Part of a small language model's weights.
Size: 10 layers, width 128, 4 heads of 32, MLP 512 ReLU, vocabulary 2048, 2.26M parameters.
Architecture: learned positions, tied embeddings.
Training: a variant of Muon for these matrices, 104M tokens, 6354 steps.
Each number is 200 + 30 x the weight over its row's rms, rounded and kept within 0 to 999. Layers, rows and columns count from 0. The size before them is the row's rms in percent of the matrix's.

# layer 3 attention query, 128x128, rms 0.225, rows 0-50, columns 0-63
082,163,236,202,212,210,167,179,202,190,175,238,220,264,174,198,206,211,189,183,141,254,246,187,157,215,221,181,204,199,217,188,250,218,249,177,200,132,205,205,227,242,209,238,171,225,171,223,143,189,206,182,206,237,222,153,160,239,158,200,146,202,138,173,214
094,170,246,265,191,171,204,184,178,194,178,155,205,224,215,196,229,209,178,220,195,206,261,174,236,154,197,195,178,189,191,119,185,194,256,201,218,231,202,209,178,177,189,200,222,179,232,221,202,185,258,172,194,199,213,208,213,257,286,237,198,168,181,182,217
087,196,205,159,258,210,175,216,191,194,200,228,159,122,193,199,186,179,190,227,253,265,205,182,213,150,202,168,218,233,182,202,183,193,202,166,224,219,188,205,159,172,143,175,177,146,183,176,228,241,246,187,199,230,234,179,175,199,172,193,210,228,199,224,210
087,194,213,174,149,205,213,204,172,227,204,174,217,175,235,172,205,211,187,170,245,187,240,228,214,177,191,227,189,178,260,185,249,205,202,190,213,221,261,213,149,210,187,181,193,231,228,160,177,244,250,224,137,226,184,200,156,221,192,176,183,225,166,134,213
087,211,207,174,223,175,219,128,159,207,191,198,248,249,231,169,189,157,202,166,196,222,145,181,235,222,222,185,195,214,252,212,187,199,186,255,188,222,245,155,221,182,220,216,157,195,206,179,196,176,202,181,151,176,232,221,203,177,186,169,205,212,186,264,226
088,195,183,207,192,185,232,173,196,137,185,200,245,150,176,253,193,143,166,180,137,225,195,200,204,210,201,241,227,227,197,221,181,198,214,187,178,255,228,123,183,251,143,227,189,173,211,206,204,189,197,164,217,187,207,205,182,184,199,222,184,248,159,199,161
086,228,173,166,198,241,205,230,180,128,223,186,227,246,241,176,181,181,199,214,239,252,168,247,198,145,255,198,228,157,178,233,227,210,247,212,210,231,196,169,147,196,204,187,192,208,254,211,231,228,197,181,217,219,184,166,235,201,194,180,164,223,166,231,168
077,251,188,217,216,171,200,227,241,197,162,205,241,194,176,183,268,234,156,195,228,182,168,208,241,162,205,138,251,199,209,273,238,213,207,168,197,215,199,220,218,198,160,157,203,170,203,233,217,173,180,236,219,205,165,250,156,196,240,269,203,210,163,217,149
087,194,187,211,214,221,158,223,251,182,216,162,214,204,247,146,218,162,218,257,219,169,203,168,178,224,241,176,133,223,198,200,239,197,226,220,253,162,244,193,184,217,162,196,177,196,176,213,234,202,158,210,215,184,154,257,173,126,215,183,206,197,159,242,161
084,292,191,139,197,190,245,236,196,205,228,223,193,188,218,168,202,203,210,186,244,180,208,120,238,216,203,194,181,157,167,184,174,194,230,220,145,221,185,207,178,178,197,213,190,158,163,269,151,205,208,249,197,194,225,207,232,195,213,195,148,161,202,197,187
087,227,200,182,200,214,182,185,184,173,157,183,209,131,207,214,268,202,164,218,225,186,196,235,196,208,195,147,205,222,229,227,172,208,178,198,172,171,150,205,168,230,192,240,247,176,243,227,205,170,178,221,193,205,232,167,188,186,174,201,218,169,193,228,131
091,223,220,186,178,247,194,177,231,188,239,225,192,181,204,144,172,207,199,188,187,154,157,173,185,197,233,223,242,252,210,143,247,205,192,142,208,209,218,241,227,166,198,205,192,194,184,152,169,168,214,230,230,215,191,233,210,201,231,161,210,230,207,192,237
086,214,208,227,251,137,251,218,262,196,202,201,230,209,197,223,191,223,220,194,157,220,163,206,190,186,217,181,204,195,173,248,135,168,192,208,205,204,219,238,158,246,198,228,184,223,190,179,192,175,129,187,113,196,170,191,204,237,217,160,180,240,238,248,207
083,180,197,193,178,220,231,229,223,190,166,250,239,180,152,213,239,182,197,192,172,183,171,175,216,211,225,141,190,217,208,226,203,206,227,140,186,185,231,228,132,187,181,237,196,216,121,199,206,147,216,179,230,194,255,200,194,189,164,214,185,231,158,199,216
088,214,190,185,194,187,197,222,175,207,243,211,178,134,193,274,205,256,218,193,157,196,226,148,179,220,156,229,239,145,218,244,187,207,211,147,208,184,266,189,184,189,239,187,232,148,186,200,184,188,150,175,217,239,208,230,214,176,179,226,170,124,199,144,164
090,196,185,96,204,202,200,210,206,204,208,167,181,215,174,185,237,225,248,201,200,210,192,193,232,228,252,190,147,201,133,232,211,200,189,180,214,183,169,187,184,216,129,203,227,167,174,219,143,202,220,206,250,229,211,206,175,198,193,206,196,221,202,216,232
088,208,157,166,195,212,227,174,174,215,205,178,202,216,232,241,197,229,194,267,197,168,196,227,180,189,223,205,217,191,152,185,163,226,189,185,187,205,239,219,226,191,205,245,155,233,164,203,237,244,194,193,244,225,203,245,212,209,277,189,132,228,189,219,222
094,159,155,184,195,188,214,212,202,166,163,232,200,138,188,182,224,199,230,238,207,199,230,219,233,214,222,204,194,158,176,233,221,205,214,205,206,199,214,227,225,170,204,140,188,132,201,257,194,163,179,189,210,206,207,184,257,189,180,165,215,176,282,190,254
091,163,190,229,200,239,216,172,190,256,135,236,210,175,164,190,158,169,139,227,215,225,184,188,166,207,215,201,163,203,217,140,204,189,200,187,226,175,169,219,220,259,164,197,191,196,183,192,152,182,251,164,208,144,154,215,198,163,196,202,201,283,203,172,150
092,206,208,226,254,198,154,165,187,264,169,161,189,187,222,181,181,192,165,151,253,208,182,230,245,182,195,128,219,221,190,149,171,218,190,197,207,204,234,242,213,228,207,213,158,179,194,168,215,226,267,241,201,188,219,200,175,227,188,222,238,183,207,152,213
090,182,271,193,195,183,212,148,192,153,137,235,218,221,181,244,219,200,165,213,223,178,197,209,194,221,281,244,235,155,205,235,211,200,186,250,231,187,149,196,217,235,198,168,241,192,194,223,188,217,231,194,175,196,224,211,255,219,187,171,186,203,168,206,221
084,309,253,211,194,242,214,224,240,229,165,220,208,205,129,195,111,196,174,207,199,197,198,167,187,214,193,155,250,172,190,200,212,244,258,221,149,184,207,222,204,193,198,163,230,155,192,220,193,155,224,182,188,213,177,245,256,197,190,178,173,255,196,223,197
081,207,174,189,182,185,163,245,222,216,227,138,229,216,147,192,274,214,232,170,183,175,196,223,200,203,185,181,245,244,219,207,119,183,138,181,174,191,184,196,185,203,189,220,146,228,176,167,265,202,222,181,182,240,155,168,211,246,163,191,216,193,176,176,205
087,186,153,153,179,201,151,219,195,227,225,198,244,194,201,163,215,185,231,191,189,189,192,171,238,145,163,238,198,215,196,178,204,150,187,198,266,184,193,228,178,191,161,172,236,204,179,201,240,176,228,201,201,247,201,207,237,192,186,242,191,203,141,197,232
084,230,213,216,193,174,206,204,234,188,211,213,173,209,214,237,206,269,218,228,195,204,224,224,186,183,226,199,179,153,189,167,173,204,225,188,220,210,245,133,178,236,211,204,233,214,153,219,192,101,225,162,178,231,239,215,224,157,195,178,179,237,235,213,153
083,184,185,170,207,146,222,207,195,196,232,225,155,161,201,194,208,235,197,157,155,262,214,194,225,180,246,237,151,188,252,178,166,183,181,219,192,140,218,215,193,186,142,220,199,225,200,171,213,186,226,220,193,156,202,208,184,185,196,181,268,197,164,165,262
091,245,213,131,205,197,242,190,230,227,219,173,195,191,165,253,208,162,244,210,205,257,239,202,223,227,204,179,185,185,190,153,224,201,224,158,195,236,203,249,164,163,199,240,181,211,219,184,219,153,176,198,195,170,173,247,265,192,201,177,165,197,172,231,184
078,155,195,246,191,168,195,151,217,165,176,190,213,198,163,181,192,220,150,222,177,227,242,249,191,156,179,189,255,195,203,185,225,192,218,178,191,199,201,181,172,219,241,162,166,225,187,196,183,228,179,261,170,203,176,219,184,188,158,216,291,214,199,195,205
084,168,250,219,223,202,199,128,204,196,228,149,148,197,195,194,204,156,168,163,224,221,231,198,152,215,193,189,180,241,228,242,219,196,228,231,197,177,246,202,230,210,144,179,208,195,165,171,183,176,197,176,237,220,172,170,231,150,247,227,184,193,176,247,236
081,175,198,140,193,199,250,194,222,210,206,179,230,195,184,217,201,199,169,210,158,281,187,233,166,222,195,223,230,154,199,188,180,109,222,202,276,208,176,198,247,176,208,181,228,161,225,150,192,222,178,200,170,194,158,198,184,219,241,204,166,188,168,154,215
087,182,219,241,220,170,191,190,197,190,170,150,139,167,179,206,216,171,260,189,192,175,194,150,167,193,185,231,212,131,177,234,250,221,183,182,216,175,230,253,209,183,169,184,238,195,190,235,234,214,156,210,229,216,184,236,150,205,160,175,156,211,214,228,228
090,200,175,217,195,218,208,203,208,172,186,182,258,202,252,192,175,279,162,169,204,231,143,202,256,211,193,153,233,172,170,205,198,225,147,191,198,197,197,199,226,213,208,239,234,186,126,216,199,286,187,160,195,211,200,175,197,200,240,204,210,234,232,206,180
103,246,175,196,217,235,197,178,225,233,201,249,247,210,207,205,181,179,174,262,218,197,209,215,219,205,142,172,203,166,98,162,167,189,208,203,224,209,212,152,238,159,155,226,217,171,246,207,186,200,227,171,221,180,186,143,209,198,213,192,232,137,207,204,165
100,284,175,215,205,212,211,168,207,139,188,161,204,218,200,174,194,222,193,201,212,236,199,225,155,210,203,192,183,220,241,145,205,133,195,238,228,163,173,169,196,170,184,168,193,209,202,194,224,246,243,194,204,206,153,281,183,202,247,242,170,207,149,227,206
083,202,203,215,213,135,259,164,166,203,190,165,247,168,229,233,251,225,214,210,164,227,207,203,189,172,176,202,192,146,147,275,186,298,150,218,148,189,177,204,209,209,218,221,133,207,220,178,195,233,160,221,168,192,226,168,236,186,248,184,226,194,172,245,187
085,178,229,247,245,214,183,185,185,158,189,199,154,227,225,211,207,201,232,233,230,215,146,203,188,233,164,184,169,249,169,198,144,199,178,160,213,203,166,160,186,212,210,192,199,135,235,201,169,224,178,188,219,208,163,160,208,191,227,139,218,212,216,200,213
079,229,199,239,273,184,188,180,186,261,192,239,148,193,208,165,220,218,118,209,209,200,180,202,218,230,203,178,213,213,279,203,236,207,202,154,185,248,224,189,184,234,191,194,226,167,190,195,179,190,195,194,206,185,209,209,138,171,146,246,216,210,151,201,180
094,180,164,138,173,247,202,231,194,177,226,172,224,167,185,169,151,206,197,170,144,214,187,176,151,222,215,174,238,253,228,236,150,210,213,217,197,222,167,206,170,232,196,183,168,213,217,244,197,192,166,215,220,156,240,195,149,164,195,165,185,265,212,216,207
086,227,197,229,201,194,240,169,195,225,216,266,159,191,191,185,255,126,223,155,214,188,186,166,195,236,191,194,193,152,145,235,264,265,172,189,201,190,197,150,215,225,247,172,201,213,154,225,218,181,239,174,169,205,192,187,188,203,155,185,164,216,162,168,195
082,235,241,199,188,216,246,228,230,217,189,210,256,217,214,220,172,204,192,200,224,189,203,194,201,187,186,114,171,220,212,177,179,266,267,145,246,200,189,172,189,212,186,202,179,259,208,180,158,194,179,204,204,216,180,216,216,175,189,184,179,169,235,200,199
088,167,167,217,190,246,177,203,168,253,167,197,276,189,220,178,143,205,186,220,215,200,221,231,214,194,243,146,197,182,219,200,204,251,192,226,188,167,188,172,171,194,160,133,226,245,202,214,214,164,223,190,177,166,197,180,154,232,185,188,224,216,222,237,227
093,238,188,173,159,199,195,218,198,236,225,222,181,173,216,151,184,201,180,164,215,216,203,215,182,160,217,242,257,204,194,207,152,257,145,213,200,219,206,149,168,208,195,177,270,164,224,216,220,211,208,190,242,232,146,208,218,237,231,210,227,192,197,196,114
090,180,173,134,218,162,153,256,217,185,195,207,162,238,158,201,254,201,193,213,193,201,183,212,204,213,218,212,235,142,223,185,251,193,206,223,188,204,193,165,177,204,172,195,151,217,142,221,185,164,243,236,163,225,224,207,218,232,133,203,203,198,203,231,191
089,245,241,212,225,188,198,141,199,220,163,186,264,195,163,216,219,136,205,194,206,201,215,160,193,206,180,219,161,196,202,187,196,226,197,196,247,184,200,178,214,200,212,183,226,173,223,145,169,180,140,208,195,201,177,200,204,156,232,172,213,253,184,207,252
088,157,225,175,205,233,182,187,226,212,206,191,184,194,244,221,216,172,196,222,219,243,168,206,184,265,224,220,176,207,177,207,240,186,199,182,184,195,219,173,253,237,195,207,197,186,229,202,144,242,229,162,219,221,179,181,192,241,221,169,180,200,186,126,179
090,220,164,179,196,217,187,168,181,213,255,245,268,229,197,175,201,160,230,169,193,195,248,221,205,190,198,171,190,178,217,160,217,197,209,155,159,182,200,200,263,184,239,163,244,171,167,232,218,211,199,187,198,161,157,211,225,190,184,218,159,189,232,215,171
091,210,189,185,168,196,208,227,187,218,167,237,199,179,253,267,173,196,258,194,195,170,228,172,172,184,212,272,220,207,159,171,190,196,211,215,171,182,155,162,235,219,206,202,228,218,201,203,213,185,192,240,180,175,238,210,223,203,184,170,161,195,198,174,218
092,257,181,199,232,195,130,210,220,196,205,226,170,154,207,234,216,204,235,240,259,226,192,215,203,206,226,188,216,205,158,251,186,176,140,171,187,183,181,237,150,191,203,202,187,140,214,153,206,216,145,212,212,225,205,216,208,179,195,198,161,152,196,193,218
082,201,230,200,159,180,223,240,216,240,236,256,207,180,175,121,231,210,220,146,198,200,235,230,178,176,213,185,203,195,198,274,195,214,192,192,211,194,209,212,123,223,194,211,138,198,186,237,186,228,175,185,189,173,205,174,185,149,201,196,161,209,209,201,231
085,240,172,187,164,118,189,239,233,173,204,172,189,187,200,215,175,236,261,197,235,201,206,233,216,216,153,270,181,176,182,275,232,150,182,242,262,193,222,170,158,198,158,214,236,134,182,214,198,208,225,218,238,167,170,234,203,235,176,201,214,218,227,233,208
088,226,223,200,218,204,180,159,154,201,200,138,186,203,196,223,211,184,209,161,169,183,176,181,176,229,204,200,197,234,200,242,175,212,188,241,236,240,160,199,199,235,204,222,244,201,150,221,231,164,225,246,170,258,219,196,208,249,223,186,209,179,244,175,226